Each number is 500 + 25 x the weight over the matrix's rms, rounded and kept within 0 to 999. Layers, rows and columns count from 0. Numbers have three digits each.

# layer 10 attention output (transposed), 128x64, rms 0.124, rows 70-127, columns 0-63
459511496489559514512500533502483518499498491541510547524473469532485526518533478461477473497496509528454480501499520491504503544475511501528571537477506456509452499453458524505486549522470497
504515489491518493516487506511470513494501543501473525479530458496504499485510500493500476484502533505546519492470486520480487545499465496505503485487488501490505535496490517489494455517535498
511490531527487492520543483452535459487484506501565507462511513518461515490509511499497499514486503559485519498529513477502536495501470467467517474500521461475521478475467504510491477498452481
506491514495513483517457506545490494494494498498590503547490458506543529491489510476466495520517493523512481520488489495514499548512524484456493477519521526503542473530461534525506500437493491
502483506499477518492459502502543515504516519464515560475514509484514471518523472501511490476502484540492498509509507509504518508473512450499488509491467469477509471479484493512474496528487563
502497458479511493496477504516492523503476519509433544503508492515493515492519507520466439469521533491529497479514461491519482520500508505504510481466512487501514504486455501454496508502515521
505511477511506481492499508501495492505498510475463497502513441515465540494508493501477533510507513473475479489541529516500477540479429511463516495483492436516518468493509496480504508497540470
507516553454505524508506513477498503532468493496496499486506492517487507532463508467485535510475496456510486497461516478495502499518524518499510518521452488470472498495453488505493481454503480
527507480503519535502507501525480509518486490522528488496508451448538505476510477494510475471508518528472529483484489526491463496497490494540506512529489515525504548499509512480500483499529461
493478492541459526519478529493497542481503460499498459462506483501507514509500494510517503481471498469494521534486509501511534504498482506501452483516479515540530485536516501536531538547545497
496501481504495467521494479474524546506481475494478498481496504515491538497494519492466425546470541487455497512546516524512524473471484491484528452485511503498498486521495482490491541470556494
526471461525510500527473488522480470482510527474451490491503483498518478508460537534522466467494491524531496493449484521488491525501537481483475502529506567479516465497516508507476486512463527
458580529512483480486534503477459506515517523556531514542497471494489485475489482473453528503509540540515525518468541511498496496509531493506475504531484495476481511487538481490514505533457539
447494510492516483480514540490524464495489492501526488547522511498449503524509519490482516480499504485517492502482517438530497508539477503472500519492520475501497467531486477483504503476518525
487480506521463475487525507531482503520491494503474491473465444501520510478507491479474495480480490495470501494521525496407477460526512541581532490491529527431526467490537482528489531512510499
493497509469560515491496485466504522480500501509470490504467560501527499531536494506482512457535473518483461496499475456504477493494534520536501527494479517504511546463523542552504516522526494
526527491504513520475496465508520508549508471506499510510495492493515519484473492488488422515495493534494520494503473506529484474483544465485505487477500530492506507548442477469483478508469488
544506516525478493508510493505499479496529541529489519514465508548520516482540533491455515507508488515515497513474463501440508525497456497479517495505544511464511506505488501507496513517481534
495526475498522484508509496516455503511507502519444469524514485498518495483531500482527528476491499523519502503455471476485549527518473518514458548487512499518479509504493506505504462542456513
522525497503511528489491488495504455529511539493539544523465537506500467507513455483548520482553448499475502478537498485508439507517523460533492490463502484481529498490473493520511517519486521
537514538492522498545500478476500498517479504521562495509493497483517500522474480446509536549482534515457491505461501501522538510508472473496506469518505475474507537522468506526504438463513485
458508476505516493496515545508481481501488514519483486527512516504461496505511508517526451521548522428513521480493489516519480519504455519519490523452505505570506537529502484438491492501520527
497501493491547539498452517485469501496504500522489491511514496498466438510542506490538485552474457462438548478469481482508483470487517451512570503523544542543493492506528508457468486536450513
480522542460530515495504502479473512495504486444528520507504492480458453484513508506478494534477477553497507490507502543508472507448489517491492498519453502491508496481543484507473471496526532
494480497493528509495520536523463522504474474511528498481496463497489492458505486504484476437510484564568488508465439499554516446510525478499519503513536489533502469473425470502472502515520464
492526499502486490519528479487450497478486511501507463428510535501498467462500506542496475530456502524511532497484495517484501439490472467498472510497483474480444508493485459494488467540518494
526493547484518535485465485458520521496493493547487512437479543511516460519465475500486460551488510474506473517478474524526524466489528472492500468527483548515468554484481489503487492497493513
478499474495507496554529505486510489488494466533477461527531479523440482515491531490500485493487459500502510523498513552499575523558521508510503516477517518480502516495552464527484465530522542
462477483541513490501467488448480513513451489514468474460505494515508472505466478514508558482520509483544483517479471490509525539485495502477503526531486466534455466498499494529488528494516487
471501564471520467519468518514488503499496499525494493507496525493551523473515490499478485538489494502522533506494450475494492490554562505479465507497512518489474513499499505494499519478495519
475492537515477471498443522488489504448529455472484513454541512481496469517502493488474534482520468486513510507479504534519487517516540504478447471509500494510461458465523512532495574534516501
517513514485501537538477500501507544475480506522494519466523500530504501528533500484469462483517548517522487515496473499515535546507496482507515500466473486510506508477494500521478492538555533
496525452497505533493499490499521503512494539489476518534461513500493501475463513468540491464479504494468524444493520469518460559490515472486528483485510498431485493471503498482486500490466546
522520526487470506473548498495547516510495492582554473516496519569458512484473516462473514503532514461547492514502505488487484514553534483478510454458497513521522531499448473476522503519509500
519531475511493514499513518518448493502493535515505483474512484510517516475461505504481517485492504508524527485467484465467465511514495505505511480526497484452464504459513491489488509497496475
489495454481491487503489495512502510490505509469533482535485517532532495495516512513505486481487491482526489505492470456517480511487544507523506502488513463512509497517482542464509521475475480
530488528501533498488527508493499486480525539489440482488494549466441508474514530512507514455527495537540479471503471467496465500511485502468503498485503470496512481484494481533501462487583500
531522503495514429527473459491468477480503519479535518475463501523494469497505505526492459532521470471533466499532478512538496495522500514530474499490536514493509505468454511531513524511443446
468508474503469483514504509511508495473519480508510475519544490545471481510482522536482505524512478451539545511494500502469494538534529506464494501509501532512518492540532520479483505509464519
486518478481485538496533505530488489503501494476559467489522499564459476513482525526472519514518489488566481493487488503482453499501467499514475518465474484470496480505486464522486481494496547
489483511524533468497512474483469464488491464512486471488474520496444489498480514535503462543485461493502460482509492502529488478474470518511514532467521529473451508488443487522495526481489475
507485482544499477484510454510503508494494496535532474515517531523539506500485516517491468530502550519511510490468488447459497507476507540545507511516486487512514491482516526515501520506468516
492494511508489522486515512472513497492506478552492498472463507509476477504466508496512519489511485446465490490496526523485474459492488506513544478476498525490457531468517457535490535493562508
501502537504473440484500498503496508504524505498461506455537507501490530490534501524470496490494498471519512511545513515468520449531496506484522450495520506527518470493540492462517534510493490
480522524513490474527471530514470465519497480507474495516512499516499484502504492450547514520507493453500513493477482462486500493559523490508496520456522467467503448511477491510519475520510516
535524498476482576491486469496543514535493475495504491510536488525463491495461478471514504492510469470493499473516519529516520509515528456478504474455470497482524480536464478485485462530489510
488495485539498446540505524510496487513516523521528497490446508502506459475521499478497453511500497513480463501509465492515508490509473475528500511457553509467512455494509473547508534473517566
507524524496471500504494521496482545511490493513479521461529493507518492502525499499516479489491526495519529518459481512505550498521501501496492462519492539497493501464486495487505489498532521
531484527491530529489464495476534483510485512535453519487489548506527489524493473494483483531511466454520516506495480501464468472512528476529483492479506546481472520503514497536486494486527549
508503487494516505514507471493517481490534457497512520539504492490430538496499505522462446500524432555517540502556489550506518523512546501499479519496463474485490527506497512495468491538486482
478517543468506514458496488509485516492519481496473486507505497529490510489534479524430505503514522495522481503524491500449471503491500549536505531455477494474476480486500499521513512536518483
528537466508498449483496459495492509500484517473480446536476504476453502469483495498458523527477534522501499465487491465529463509496482503485473484500543530499483534520514509519507509503536494
529472474505525526517484534509516447483484550588500569490468495484496504485480472514489551521519464524485534507517482531491526530530449486462521519509515492528481530465550499511497494440492472
521524490458509458554515468476502510481503488464526488537493527503488506517538504447532519535509488492472481494504514480502543499518490490539492520444508438470527512503494518522512477524491520
456506513523472551471489530496496490498465522524469486550478487504492491491493498521449524508514490523546519527482514470500462508467507519510509524503496489489480493513536509497472504467476508
486502515496485510499483513500489493501493525490511496477483551497540482504540496520515497550500539462491488497483471431533483477470462469496481496487494438535508479518465517479543502483530525
499495499525508520493505462533486475467502492551495491479535476555489508499511507545473496557479526529500505522501469470458499524482462491483511520472479489482439461527470505495519493563443488
506525504444514507512477499498475511516498522479486544533490512524511511511506485482474522533506491494516521515501516508467506466538520488541489497508503456511503509482519546488497507521509530
# layer 10 attention value, 128x64, rms 0.188, rows 71-127, columns 0-63
521483509495487512460465512484470478498526530517489503499498473495485474488480491523506505491541501485495498485501483504492523515481494532487522494504512511510546487501465510497495484514509504
509489496493503543502490522470531511466505497534538531472484501490504503515495498510539495530492497485511513455506485497490478478515522502559449500494510502499514487499504461534498482469489517
452517531539520498540471490481499498482471531519523454542475468488508516514480500530479505535494499487518489437459469507472512470495511460504542493507488482498524490481497484526497499495501483
496504488493527502443505502500513478461496524485516534498526536478523485514517493533503483517547541482530546498506523507482528499450524478491477516509519514473511472470496497505483492503475511
475510506474507502511473476520476496509486526488476499493524517498502491501504521502498464487525467500491474454538523480530521503466510522487532486495521511493533508489464532526505506506495537
544527517492491484497490491541458491503472490502469503525532515519462526514500468470518502502496482479494463489496487495485507507492497548484495482502508467502550474507514453513529481491503508
483484492502441514496489517506501507512489477503452512507465503510489508515490531523518542501520520487486526518451466473550515479495521519520484483522504523498487491504501487526503494474499467
495515473497496483452488479512473508497491484511489512495517485473494518532482491491500495522476487517505566487482494514487454526501464481514552515497525532510512511510521557512484514504524471
511490522467491516507487527498486539474514477499503521471531505482482471580515484495530510513481477439492469502515471528506506510510495487496544491539478493516472516497471508490493524527489493
464478506467501491514484502500485523547457474520503521514517552497507527516494545489502460520484476502500473499526483486461487505467475490484491467532548486541497491521505480529466504515496490
512463514516531514532474478477464483448492509495484497507501488496546496508492532491507499490498520486485476506501507491520494463499489445471511538469464555456506520468491514477502490518501528
494558514508422459477530483489490533516504544539489485499499492486475491498523520516520511479501520526520504520527495517520485517493514491484502524512489503507497500497516492488517500552463516
507498489522500491501502476491525489485506487514452482491498497499485512527493489540474523502509495478502463491488493481501517521490526487511482540515528450532511509531481507505496528471476524
483498523529485506494509476539471486512509470466500505476456482468479565501500494485496467521479498487518509521524504475472520521522487477552488488500449518505507532468541466519437504524476519
512487484502534491488523500524529496518533502481485518508494511521535485448525510501477477539481490458518502539475495491543497519512502544475524478498496522493476479506507590532500506501500497
446514495467518460484503502521514508487475512495529488512523478485519553495458502492495512508527507506503522530552469517526456487479486488511494521538508503492503486518449516491489473525488475
501529490515501520529507545506475473502468513504493517485497472524486507491481523493493493564492529464533506491488511489479508520487490482485497507516508488487493547494540485498502451518491508
537508488508497491540502536486480466521507500480491497523502517482521515510522477486518513473458492469501482500476498520519509501522482523518471517472530483506517538526471527496521469506463516
490529496508535495459508503542539495471510544512505500501511470506493495523526478492541479502527501479482530489495491510525513479530519484524496513495503478479489477508529508484460503494488485
516526507496476512531509505440523523495510523523493480546440488513477523521500496492525523527501542536515507501464501518476498488514481522481490480512558485496511471511478485532465476500516474
488519492478526491482501521513471505531503490496506449489533475489488461487490498521472482497510464504473491513493511505494490534477502517500518506479532494497506560542469511439509536471516522
501496506478529482499484530498520469481480508472505449485477516505488490475505526439457480492526527469443552539477511526488451520491505467509520533486536535542483505527481481471519468480468460
515488519551495489459501543498484531499480509506520489516487508498498466493529488498459512506516491502486524532516502501525506523461478500497501526524511492487517469491535493514494436513498499
462518497495480491499511513508485485464492450507510511474481466506513521455460532519493510473537492494501524421529523522537527482509479442527554524514515461531473502488491560522515464501477510
560503493486463492511504536484505522486521436513536499470488520516511482538509539505506495492518511541514509491523508490494481511511489504523471527510538486483479492499486495446472466525490492
491486522477477501504505534457521509531534516470465550492503513546533488492475536504505503493520496547469495517493489460518505486467480479503500493512503546502481486543481506527509497523480513
522488492530503511509496499441498504498505493479512508520545469486516515456523528539515502491478499485494464581522523493498481528540514482531543506475549494508487523484503472510452491505498537
514524499478476555532495500480530531471533507446491521453488465491478479536514463492554502469502467465481479477488527508524557528495473504535517475504485479508468521514490480525522494506491519
457525529499499489503497523492504478541518491487480490509488514476557484515505544519467514530474487521531516497526464510495508483514533490471525498507488515505485485477478498482525488488519494
489495511520515468534468493517460517481475514495475498525515508502495452494527475515499510524547507488512458511521495538511510454471502492517478506510493482513434469453505477510509529530532485
493523514499497512490488516496469532489516515507525506483528481503527488495490496519493476507508526483500522490474533485493549549474525510497528450516542530501498495496481533524498479531536520
514525495463494533499507487507499480486492531511484460508516527532494481477514510465507456445496519466469495537514463485510476489474534469469485520542481497469509485493490485516487526492471519
458545539472516466510500493465536521548515531518522490466544483565445531457483498530573520488511507546499498494484451483507500523526528483538520506512507503501502520522486504508486521495521513
553514496495464478542484518516452475517506516483498443490489475502506494493476514461516502473514520533505521516507445486510517509513513533492486462540477508492502497465496496502495492496514491
478495496483528510528479471513490472505498513516499467482498514478521517489515488509503493482513475485510512475475481499525504454508503508478491497506487472470517498510488517494515519488527488
531513508526528532492508501514487486490516477524468495452505485546496483455500448486477509510490517493519453461522496454508468503493492501500486522505535487507481477482502573512488477460526527
465524540539499507514477493514557494474454516490510513477493466532517506510491558513504483518519452520497491484499499474505503481519490548469455461471497480475490538490497507485519468499487480
496512481551484486503466470463465495473528513505519472454543512507484487489486548541504510548484489476485522519466502469486495534547535484458496488502524503506489487473528497460535578546502478
523482475547506466503454496502480489503505508516517488459494484564510498485499516503525518473532476519530514537510531461525515474487511520540510526528533481458509519518510496480468513493511520
494495500500516521511516529514539522502493460474478532473493477532505488483476545468471538495512486516464461510521500485503482492527478531471488477513503483506508518509516500478476501518470487
498469518516557495539550526499483487497499523506527499483505473501524546497504517481479478510496530539465493491514536517501533557532469514504506516483483493446523466524516509468509502496519528
546488504476496505509535535521498518519529473496506507486501480523469479470506513491500490486527490505489488522496487508466496509503503467531501461511512540513459516486553487511480516491520482
492482517508492453475483492502489520533494489466475545480526523504478535529502513492491486521477484505497475464532507488461488496489534506493481500464502521560501512486507480481520503486481500
489533525507539504485479523533491452500481515481465483509500502485520508496536515530543521544493497479504510505511505522494491518516530494520498521508522469492478511542470476470460507483527503
510480527509515490470500491513532478515456526459491448535556505548493512503509512473545497517489527496538499527518457488481528501487502482515507530508525516451522503524463481534486490506487486
481556476533528513482515516516515476507493497506497524470466446504538503501519511510482446504488480467509490493516506486453510518505453441462465498496542480489500492497530477496452515501500529
500502533484468472486502496475476485510506504484499519487504491506524487515451546497523521507520504474518519468500521540496522512521491493504510495494526538486495521490461504541522503509516489
482520490478508509496485477496541476532555509504463527507508516522524479497510523479480494541537495490514524552501459469499513492507491486504502516467501561500472513536489509493447480483537475
493490457523503497496494492480540504468466499529514496526584500484499489447515498500468523501481477514502504508548481490501475482514538526521512505484503487496502519486534496511525464534501510
493529508532491491507516469504510492524516480507481494497509530527514529501546470455492508521505497491487492520522489483530527517475500535498524479490466509496505524510503490508528459521514507
523512519478472492537492480551479533486505554536498507507501523504491505486490520441474479515497507483529475505503470501516455479538478485488486491493549485495511472526502528472473508501484490
519547471481493557510501502448506447468543492517527504516511443483466493500517496522492505503507516519506527491514460486458505476474477516491521470460509533548479488452518469499539523420485461
500512489533520510505483500472521490504491523514507505502491499481498486513565481538518475504494522493487504533482532507498482491529527544517483505509551437503487482480481502496451477504503492
511510490477488456490510494501470519506496517514482474497497525512501469492535494464463496491476454498531521483495484484528511468506519510499514534524497519503488515502509470524520526523476497
488526502468516497483504511513533500501499495515525506482451532505490456533530480497484498510505493483512526440474536488479496515491489512491478507540530495494490481524467503466493499481525484
556505500492537481542469519481506485452495484539511514466511502498509554516492530466488518525519503524501516480528530499509484500475508574509500517504505505495497489516471441470521518525486528
492511516501519505492483514493487490545493504500470487517537523476520511530534496485499475518484496530523553518470513485480535498488530528492499499490475476500487520489529532500477483484520517
# layer 10 MLP up, 256x64, rms 0.206, rows 0-49, columns 0-63
484554466548470465557481516491475525479483468507483498467498471484517483544474545493469471497547501482529481544482559506526471437493525502514529512490510476477473507548510542564534540484511475
474518524457470515484506512506556513486544488517497493478553485434505491499491507486500501524558507491518473485533502520495502511482556440513524507472543473516479465550512511497477505477498498
545500501474514482500471524526532460506498507512503480505504513509543480528514515475526451506499483498512506491454456514509477455468524497511501495491460478478518450452512482458452497483502485
483565531470487487497474511525521493533535559514484493498556473545503487530494512501503496502525440490491480481467501485494501462563519531483508490499516457519545496475570519474505508494512488
478483532477448486523483485528505483483461519520493483493529504514487503510502479444467508484499492515498511522486487506470526501470518462512496551506533521515508446492527455525539512524492498
495495508481488516491506529525451497506489514522523523476537508473517471509463540510486469516494523495506534511465513493518560519536525499477510501472520472507510493529503506520484496551507558
510492510527471440492450566516493504502528497478543484526479482513524483512477516445493523502520501511485499458543435496489481523518523483527532496488516498482524470546466495525450539475510461
518501508487520483514511508497510506479465523523478490518536478515481484510463543480486469528477512492524550478489556549533497565502493467490498472515481533508453487522529509502481551507509516
468486484555449479544508496502461471498513458531495502522510502532484490500575502485483501523501488525515500507441530466537523514505488497481479517517536508528482475493504531499495514529507501
509514482531514482538492487497484494506526465551552496496476496489522541506481493538511518473505487493434497450500527460549441530478493507517519474524463487511497502489486506499467516495479514
552487502483483483499511523521456497496538478520500457457513520496512493519522481500481482498479462504519483498517548480476472497485519475458520515465531500486467460551488565508487541530521530
481528526526489479540472510464509540494493501476530478535525455487504502507534516526543499543504503551496519516518546469495505523487461493479531515537539501529470448481483534506461509514475473
477489533439472523540501502492522471461475508486527512481523522490469504465476496497502526508476540475483484434478534539458469511498526502540508481534488513531489485506539519509504510474538466
497499501498495505498499501500501501491500490501506496500500489488500502500500504498498496507500501499501502501499502500506499501508501498494504499505501490501498496491506499499502512501505498
512540529520460532513466472533504523471587482484540494506524487469534490515516470539537475507464461497506478515490490523510514505497499503471474553518537500519502491523470522530511516555506517
499493514515516514471509520569514502474492536555534486485477477471516506497528508509514514500540493560493504531476559511515520459456522472522512487480482513563504496470485471509522481483501446
519564531490499497521519462474472500504555482482495486487470529515492481477469533506541490500526492459452500498492485508475496494500484524483535477537484471495532485547511480483488548477515493
480464541496481529546468480529495530524451552539491483492539516474480480532527488487521493524531500553486543471485483484476552487500488504510466514482478491513503458519472488491491515479522493
551532476536461498516506510538471482477489513518508500527545514515500509488516479498502486521454511473471480518429500478546478515468501483498528473481482498512524492495497502456531479513537544
512480498536477490509490484526451502504448481480509493550447492535511468533490504499525435526490519500503541503469447490515485543504469498456544519509455503490459441454487461472491452530479462
534465466507514474493462408479461534492485540489558477498531488486474496492496485487463509483488510486448507496545495533511505519540528507479531498511448491510483511483440498499492510555513484
437515508471477533513484496541486507517499497496488497564461473536474465507504506491491464528543488549530530498479491501456522497521504500499523485526475470499464490525525501505491498477482474
511530499475482552502486481535508542492571530528517501504504537507553494487494522528480467494509514463469532483557474489554549533498493515478532482513460472485491530494476512490452517493561504
532476481475488532531475470531518493486525492529519485510480514492527512507501497506518458504518482530464499506510508515503494512455576510458477475465538494560514497450526495466460508498471504
487427511464490510511460474521557492482517517476469472472490480496526465494482482472527463513505498537497507531501497506518496495509501519472499465476495480515491469528509491500532538564504480
527506474496462490477499512518533516500507482504517482495533528481502485495486515496473470539497518533477523467507486465512547537458530460534528515515488503556444489542492517496502525512477507
480476473500511517536485516487520477504483498473539488502471477475496496490527536464455466506517517442498500491488498548508488448498509494491527507565519487494524502479468491497569457513509505
474500472536499481488481464485501486484504478533517495474491526471502499470489499517485467512496511487490471499538536464510478501505489510536484460492493482504453540486493491469534486511531491
502538492497479493485453534492522503499520494501542503551487491441538497497461547506505508476480521476486533552552526475525470541496518492510490442580465479498533511505498485514532468487518503
540502494525477563525501486528526504448490532537518481483512525549481502482542464512534524541454518498493545509502547525508457468507498520495525489504451463498466484519527470523479482530511496
470474465494476502554513527517461514460523491503459499499521517482536479548454501513469479455539484468485540468525487491435499529495494478520522477491492469567481470497511536473532505527485506
518457496522485503497486515515503505505502495508497500502480499545501478529492520504478510523525514483530471463496529493511493501454499507496471538532462490492486479478481526562470496484525488
505500512508483499501496491493502489502501508502503499508500500500501498509502499502500498495507490500483516500494501497494495508503504486506505502513495488503500488481509501498504507503510490
468476525502486463550508509479509505484503497505461532477490496454473495514483513538517485498528458459452522516497515508513488496485505487526514473508522507496474470521535517503460488499492456
559490495514498483513515500532538504497494482487553482537476485518455455493513493498507509486479518508490556519536494475489509534532459481473478543473500490482491488492505483505452486562511538
514468502496482472482445520459524529443468526484503515505499450507512488510525474501518477516478439513508507475524541489504514488473501487516521508487485498510472523496523520504469500531490483
501483524468457486521466503513521532475553478484500486492516503519502488467556494557487478465520490470504480520517481465467466535527464502514487537481534456532518500487520536514587457476503501
501493501532505463469494497506494498502519519499461474560505479545495500511523479499452484558507476542493527542532449505550463461533509499493512483531466473498462506485531523504506485467510504
502507502504492490501458505515540486480497546482549529503547482469481500511507478475470472522494462477499512485512542494527513460507480504491487481461497486510531505527514453526515509554519487
515539517537493496515496461515522510506500473533527525448509492546516479496535525508510489506521505551512542495494478522534543487527479433530497513534477499496502454526467539492467503520490510
515520562480471523509538520520501513422513481488509510512508522498483465494520491524473485504509434444546528511519531477502457499490471516492470499544497534506487530493571466491485523477483503
515526499599500549538511442491515472486585465503493484516543548509494478458499510456496508499518454493475504535484490508523500511457498498557538499489495492505557495470518501484497514456522481
455478517514480512523494489467505500508506482524519527538489485522462469549484539548484501499509522512488519493531529537513497490505483481516468460512502501481535516520512470499548505490506450
483500506457507468509487509523469535543472507565532491478449480518523486527455558503480503537490483501484524482509506491488491470545510443522541464514459477505467472554478520509462500539482473
472465491516496506556500513543569501480494516518477494503521470526550467501472511434459514465534505475490514510492494487484513489516567521525503495481461478500520520532503502490517519508527470
532491496536439509521500537501505468502495499504501482511472525571487478484518464502491444492519498483467537518507504493490497488490509544478474512481519506553544473518506508498492507454498479
510543542462498489509507474493513480542545503538522501491500461463536507470505473533487489516524458519495519482475504494460472502489520528513489500494549449537517484512511469489510498523512513
478466514466521500537513531533483460510500486505519505500476523491515477484489512505499523502482510458507543528513525492486456542517509497480511478527512505488476477454522453491532497506503540
513498504500496499504490494501500501496501501501507500499501500499495499502502500502492495500500492500498506498498500500500498507505501500500502500504496495502501492499501499491499514505508499
498471517555508457513522500485486513483502536506499485567537480473489474545494518564537512546459503484514494497478559506516517471532508462500472486495499447483510514511546530505509460433540512
# layer 10 MLP down (transposed), 256x64, rms 0.1, rows 0-48, columns 0-63
493488455525512466527509515540491536480503533524494519439459504502492480543456491518485468489515491491515461487510512524428529491506564498466485439491555512403495491580516496497518453474506499
506475482489514515495483485481471469505502500517481478514537492472526552516497471504495501505561552497483501451454465517480501494477508517506467516464548514454508498511489491496468473471456517
506544489459552467487488512521502484490504467535443486482511478547498509515529470465515468463486495525483477485443497515479529498494492498490478513474487503469499517485488501512454490469503545
488568517519509481501476488540474503578481507517480498515472535492479549485463521515479555522497484516529481513470544492516510497560478495502516543470493475443493511489554468522531550548507493
476499553524506506485478499497465533525492485482461544504508509462497517495521571486488498484483494484508489519467540499528475524524490480451461511485471505506495496517520489520497540511477525
506473505488466527512532492486513527568468501486521564505446502516509547500550488494486504481510500479488534472501491482469502468520490509490516534511485515502498455505486491478488467468505502
511482479504484486508462479523524522516522488521542492458544518458430506486524486507520498507524462521483500438520484533465513492485499507497471497563514544531474520470473528496539526486508492
519426498470466489519467496492468507520458519507536523452465518475481528511538507535505524487508528541506474486545546477544494498527510544509505499509507523481473467522533512523439513510488497
478512501526504516522471492488472511477526470507535500509537490526482523504566481508506484478466471480505526524494525524499477471433518474471486481444487505512505522513515522519479484464514434
493538499496523499514490479508503506516481476533479561471506490469502534451534513531500530479496531496498465481503485500508484493491510464493471443484470507518493526519531487483532476500463537
522489494513504490481498482506496520459502534528466495523492515482461466507495410515464494533447492524499493526522543513524532492491503533508482493511511505531481500503504518464496469488478501
493490439481542501431471550516519550505492497553504474464478530476476499471514460524509504483476512472505446507514499561516536499516498504516498510488477526496510522518461496510486493471485507
480547479496525511433481439509496468492505496503501577471437537508526520478520501492520535498508502523483522455494524536479533506472491498512513504498532518486529467511487529516479510498501466
501515503508487499503500505499499503501502502499500499503500497502500491502504502519496500498501491498502505511499495504503503492501498505500502502501488500498509501501500496492505491502495498
477539472512425480503432459520538449504505536482496439494496483477484491465482485539480516515487512509515482557483469508461476476483505521491499495507491509499509494548506525518482527511498502
504474516506505505510488491499517494474555495509463478570473529470504544481483461485514493491539517537520484500455522531474530482524530519543453490511505490458487484482480481470500500497481530
493471485513437489472539511482529488500434536492478506510533475510507474460512471471510485537509492536501518504541484514483507486476524532497467520452522521500484525488491486506480507488462508
474508533479450529484486522486504492516583419492522533477475533500479512475492502512511522500545481471511510568457541513544518496480494467493522486526501514479524486505519491482490511528532518
494526536543473522500496498460482476555501482463508518498497484495463520496455479524518515490465474492475485533512484511510529490519524483508528516502573526489507527504522495524514478525495539
518479521541473534519489491466515451469491519504460465531445525506532559434527533447517489478529527552502495441482473522473509463461502528533477505520500487430488484518476537518462482511516459
448487524456520503546514490463472502487515507468453561471529516541506546513504444466480508450434505480479466515494510489554451505517511498525462475468516532495481462476459514523484507497500516
516462492509461527527493540482517464480440517526497473475504472500510472485508513451483482477465509474516468515545510498539465492486479563503475512506483503513475496472494520481485497482480510
479524431498488458450477507482534539530489509540541496483496503479452514490524532513511484484515492531524460497458526531481501518454482516479464512505473491521500475453470483492447473449494453
542509487518481507541498497504467519560529487495467497485457522511482504494529493490506541450520501501512506506545519494475497507506510519470537527514482512504499496532436515494507540458500537
473453486521506481466506464526489525478498534492543538528532536530489449513522498534503494516493520512533508469525520504476508527485525528498509502515497495501482513473460463513506500492512522
509482450528505514495539552521508481528520483474533503511518510549476529521544516562525465527489530511517466498484498491511480468482470528482542518494485527494485535492493512499491503491511512
530508524495549489467545515540503529486453534488484466513512521516501490484505472521493475527489508511532526526515520481439514482486513507490475492519508533518476534539481473513496527505467513
517482509485501489503463474499490475483495517508522494488548497464506485479464478512485511499478499532508476515473503463500495465499503490507508460514505501512535525530510495481541495527469539
537518457517493481478553481532521511535509522499558535501508474483543528473479464461490491498468505477474464538513494412543499529499505492486479514529549512519500561467497475466490479487464482
505477475506511532520540477470501462478502487506460533534501507470554515488480477493517525529500477435481432549527497418489513494498467502522508512494534520498501503475524489494521446541429505
483466530534468475454474493465537491495468547523482499503459511527498546516495480513513541502454514523483469482526438484528540491465516515555475511463515509480491514516542510442496494502502558
497524513466538478493531499513474535524511515513440481485525461487504484502535477516537498487460541503497508513526496529527500497528513473494481476493497513521506548456506483476489510495482487
502497492479503519486515498503500521507495501498506493487498509520504494495503495499487501507529507500500490497495493496505501497495504513489509507500505501495499512506494500518500509503497502
507514466555499513483495495477505564503527543495519524495511506502512512484507469526490504517516528536503489514512507523438502491539496469521531495521497501507496523519469469518473484516505496
548525474486544474469508481499555500542498533465500534506499500489484489508552476545523529482428478537517451442478491495484509528517485506468503500486524514492526505511503462492488500510517479
487536517456526501501531523533522484501521483506488504509505524448517526521505519536500480493507548538479462531488459491508464482542464488506504521540492500456514496510535473500538479496504547
482473448487565520539521469543477499513497522520492542472529474510504520478451502501524515488472448503482535519482546495499484468517530529485462463529435490507533544483473504529534486548470517
507523461451469459506537502559470519439500495491524543518499525513453505490506513498551475547538513504466490557519461467500511503501523479537467466504496494512491558502527485517492492483483494
481495491542549524486542486494477501553515499536438496504487524508542489504469520517517521482502542470464460508502507521462515547510486494538463506525491509451492500476499484512509461454497515
522513499489527513512507512510508488526558515525526439516504455504508553494508462515492464505497486504503510543478505494447550461494539507515531483502516465470484520488472481531547481470483534
465524522467471518520511538498498498504555523508468499500502490542518517546530475457501463458486463487484496467508544510487562528484482520547445564518498536510442485475491517454468503482484516
534486460487503432468568529519529506475471535511410517522478466478489477570503528483501520533518489446526528481486447483499497486490473511467470496515494519533486480545532490467447469530504522
521517534487521497481482479484478401487521495470493509489527485531487524512531495521507529515492508528497468518494508509533502508452529470501521472524513486497475504516532505493486498524492495
482521484533536495556534523540476519516539495511547539483454490492501573514486465546524481485452491493474494528485493504475496448494523516512489445521497522532496494443483513471454439517484510
470538511445524510503562457475479473542490520485492483496536483488497492508515512519476483513514436470520488531505497468516522536519506503465472475501524489525495448543477521492536494505535510
504491510467541457469461548447512444452509484503493491499482500540495491483518545476503517494474559495508507471511484488540525503535485489502511472533464528490497510515526520487497504502528486
511557509523519477476516456474484512550514517488466491514501541520519499560494529481481465508459477525520462470489490505450507540557471506495508467467532481551485493525490490497548523510507483
466531495468545475495490472518487540523501463503492526521478526490506524482470517504475540488496471489477531521479488489483533497482486519501528459489466501480499525537497482503479479517492511
500501511501499489499498499505500502499501501499497502495499498491492488502502522499503500497492510499504502498503499499496489501511500507499498498496509499495499501496502486499500503491502504